config.yaml
n_layer: 16
positions: "rope"
init_std_down: 0.0
train_tokens: 144800000
steps: 4419
Each number is 500 + 50 x the weight over its row's rms, rounded and kept within 0 to 999. Layers, rows and columns count from 0. Numbers have three digits each. The size before them is the row's rms in percent of the matrix's.

# layer 9 MLP down (transposed), 320x128, rms 0.21, rows 314-319, columns 0-127
097:494482482631503532439542571534496480546486460408488555554460553376461505535477477552492484414533645485415395478526519452510507484509502537431524474466487480487509447383535515554485464578444569419490414571465560528518497519583498502475474532460466547499465578481525430466455473560505455464456509558511433553436539558493533470433537460467405536555495437513420452564446514403494511444553
102:457452451393511515551595448466522457493512494489490522525524468570425511443451498586504476527427469472427517513455534509577457471550525563565579482571334514479536500434452526464504467514509529456497466460587620440568514359578502435526446502560436486452522525513549545442559476591388492501442511438441486476490494538465517509531453500544456432526525513515500438460445492492518557386464
095:531523548396539486461514535535512466458466503575448452502460517467489524500549543437396508499463524448505525516568542575458463456527440540360499467483541437452522552455552562494424632447473460556583464511535445561517537461472483494513472512517439519542527576483483476493406408411478460457408465516478461593506464511545481442509500425488395538542520509442546409458457541474532510508336
121:494463539496459528455537549514547474488484506494430576438451551502527421472514525484436510503504516427501502379528503520591522366468541494424623323475405428450516486490468489520547485542613522510501425518436561574566459503415495454519468509456476487483458513532540474536445463461416458452525587535522540521402545582490471476530549488559519521459577518443521576438562498530538534501542
097:438510539532574570476562543451521383475454516537443503554539500485543440427387593470509470479555496478521565442389473476532427501484539448508493591450491512516464436439489520557500548572437490598562527510508449475497449431502488489535492433493471474563448444531484384516522490458543568603452590374483499439444464558433515512471482467489561517456439569518458457421442467551484500584535
096:550465455547494489485500424582477498534539507439473447480586515556495478536569559481426485455494518580533541465470478495568509471525503390558569574534569457520409468494511481495516459496496449581450556494523505479491480586409468503479613493487463451508554401483473420573487490438479559512500405575521507416410505449519478507438422480606646594470550533493524491499610528489548516549551
# layer 9 MLP gate, 320x128, rms 0.207, rows 315-319, columns 0-127
106:527462539385527520487539484513555396541460565409473570532534482507541460534491469574499558574533477547514487504551529452473551497513509483462573574512533422415509508494553532554461431509543551481564553501563414502451399447452461467546546466555457447370513428420456549386423476541461443500454501488452517547453540538467516522422505504618555480553514495555402409544434527500559491513471
099:476524551464512531440455566522484481490482566530487530519473543462462486521589516522478498563514549481469485601448610587483429565491527486536498456498483516471516518436570501443540534532495460561502492468456522503482523485502395413454432457411470495436540517530569496564468483440406516458621597523516520610402572524578448462422395413476560554579495545471607532441471495554499435509557
089:519497531479541523569493494539534438390525507515499575580517532462466537491595455493539535486513487419461522497433514468629388499427538488462499569417536504512438461467437506512594476514481438544479377485479481540512520440417542553513518578503523412490478489510588533542555481514573552513454530466462518449486546467619432532558489398523481405401483550376516477443533526553550534501479
106:539421517504486507557433448514557558461525485512550523497488403478538518543545433488503548513484510443466417463515451543471505438467453599462572526400532474554584455458517571511510427496558482441487602463466383533505539590415530458497569567401480449474594483481537599497457594390532521529486432553448490455506515436490516502545509527494551436550523443387468569546478504463514430558481
100:446458558589497470472466590460572479493616587523457455500477543601528565499532511492531520386457577477622587469458554459520535476537484438509460482522537436432572448471449611468455569391500513496522464496554432429511481541478516582451426489453511545530548445484473416473509535492458545523475573500530481425420552445445476506562530542472544496478400547521554576490483460436548482481500
# layer 9 MLP up, 320x128, rms 0.207, rows 315-319, columns 0-127
101:478530509374515503574543477591535483545491576463601450513502454481495485555462520546422461488410465550464518472491493489517507429580480520436491388444523459488434480462415603500575542553382487552534462469438560518424544440539509520549439521482427530522486437577515560585465509530471468508514549485511542546490492463502416447432495372489502416478490481451436509626540490479434472451463
097:508480492574518588536468469451505499501428478572461524610460644598442515487513564386577524521510522489518341488460559535509438417495573483503445571502508559530476509563527517418545515471473490469598444495487462565481529498414496478501431457493512458516497529489505424464487523486570446585524481549522536524439503412465554501433459543529450567552478497498437549598430529414557546540515
110:513466621546478389476490498529467565532442544463480469461512592416506440472513502531397535487534520506505537562506536539460516453478522573521577501527453498498441485559528439466458451543530545503458500528444486605527545446515351443541520516492432448535431493478576493492514513466425407528599505475533513509491577489527481453497531498634523544486492527486409444515646488447626540539540
099:470453529447516443503537500505519635640484569473503511424571489455475507500562411554453535479439507587453432487528412408472556526466557575479534363564522447492477507467517484523461525434512548468448522531447537573435525622476546453458518481511490482481476493519484645457529468526529513490563522508555526563578526409540471416556557462494499467511487479507471553477574506462515475453608
102:453513556448467376488465485460470533505555519454504586530554629500463537493435476486434497506468472499535580452525454571455433501504442553418516487571541496490489458526463498499432412436613499391572484469496394501468532531509465549526491563421465549578494427437500544464506521430508531454511517491663525483453453481478571570496482470512425556552524551555501420558437428485536570499506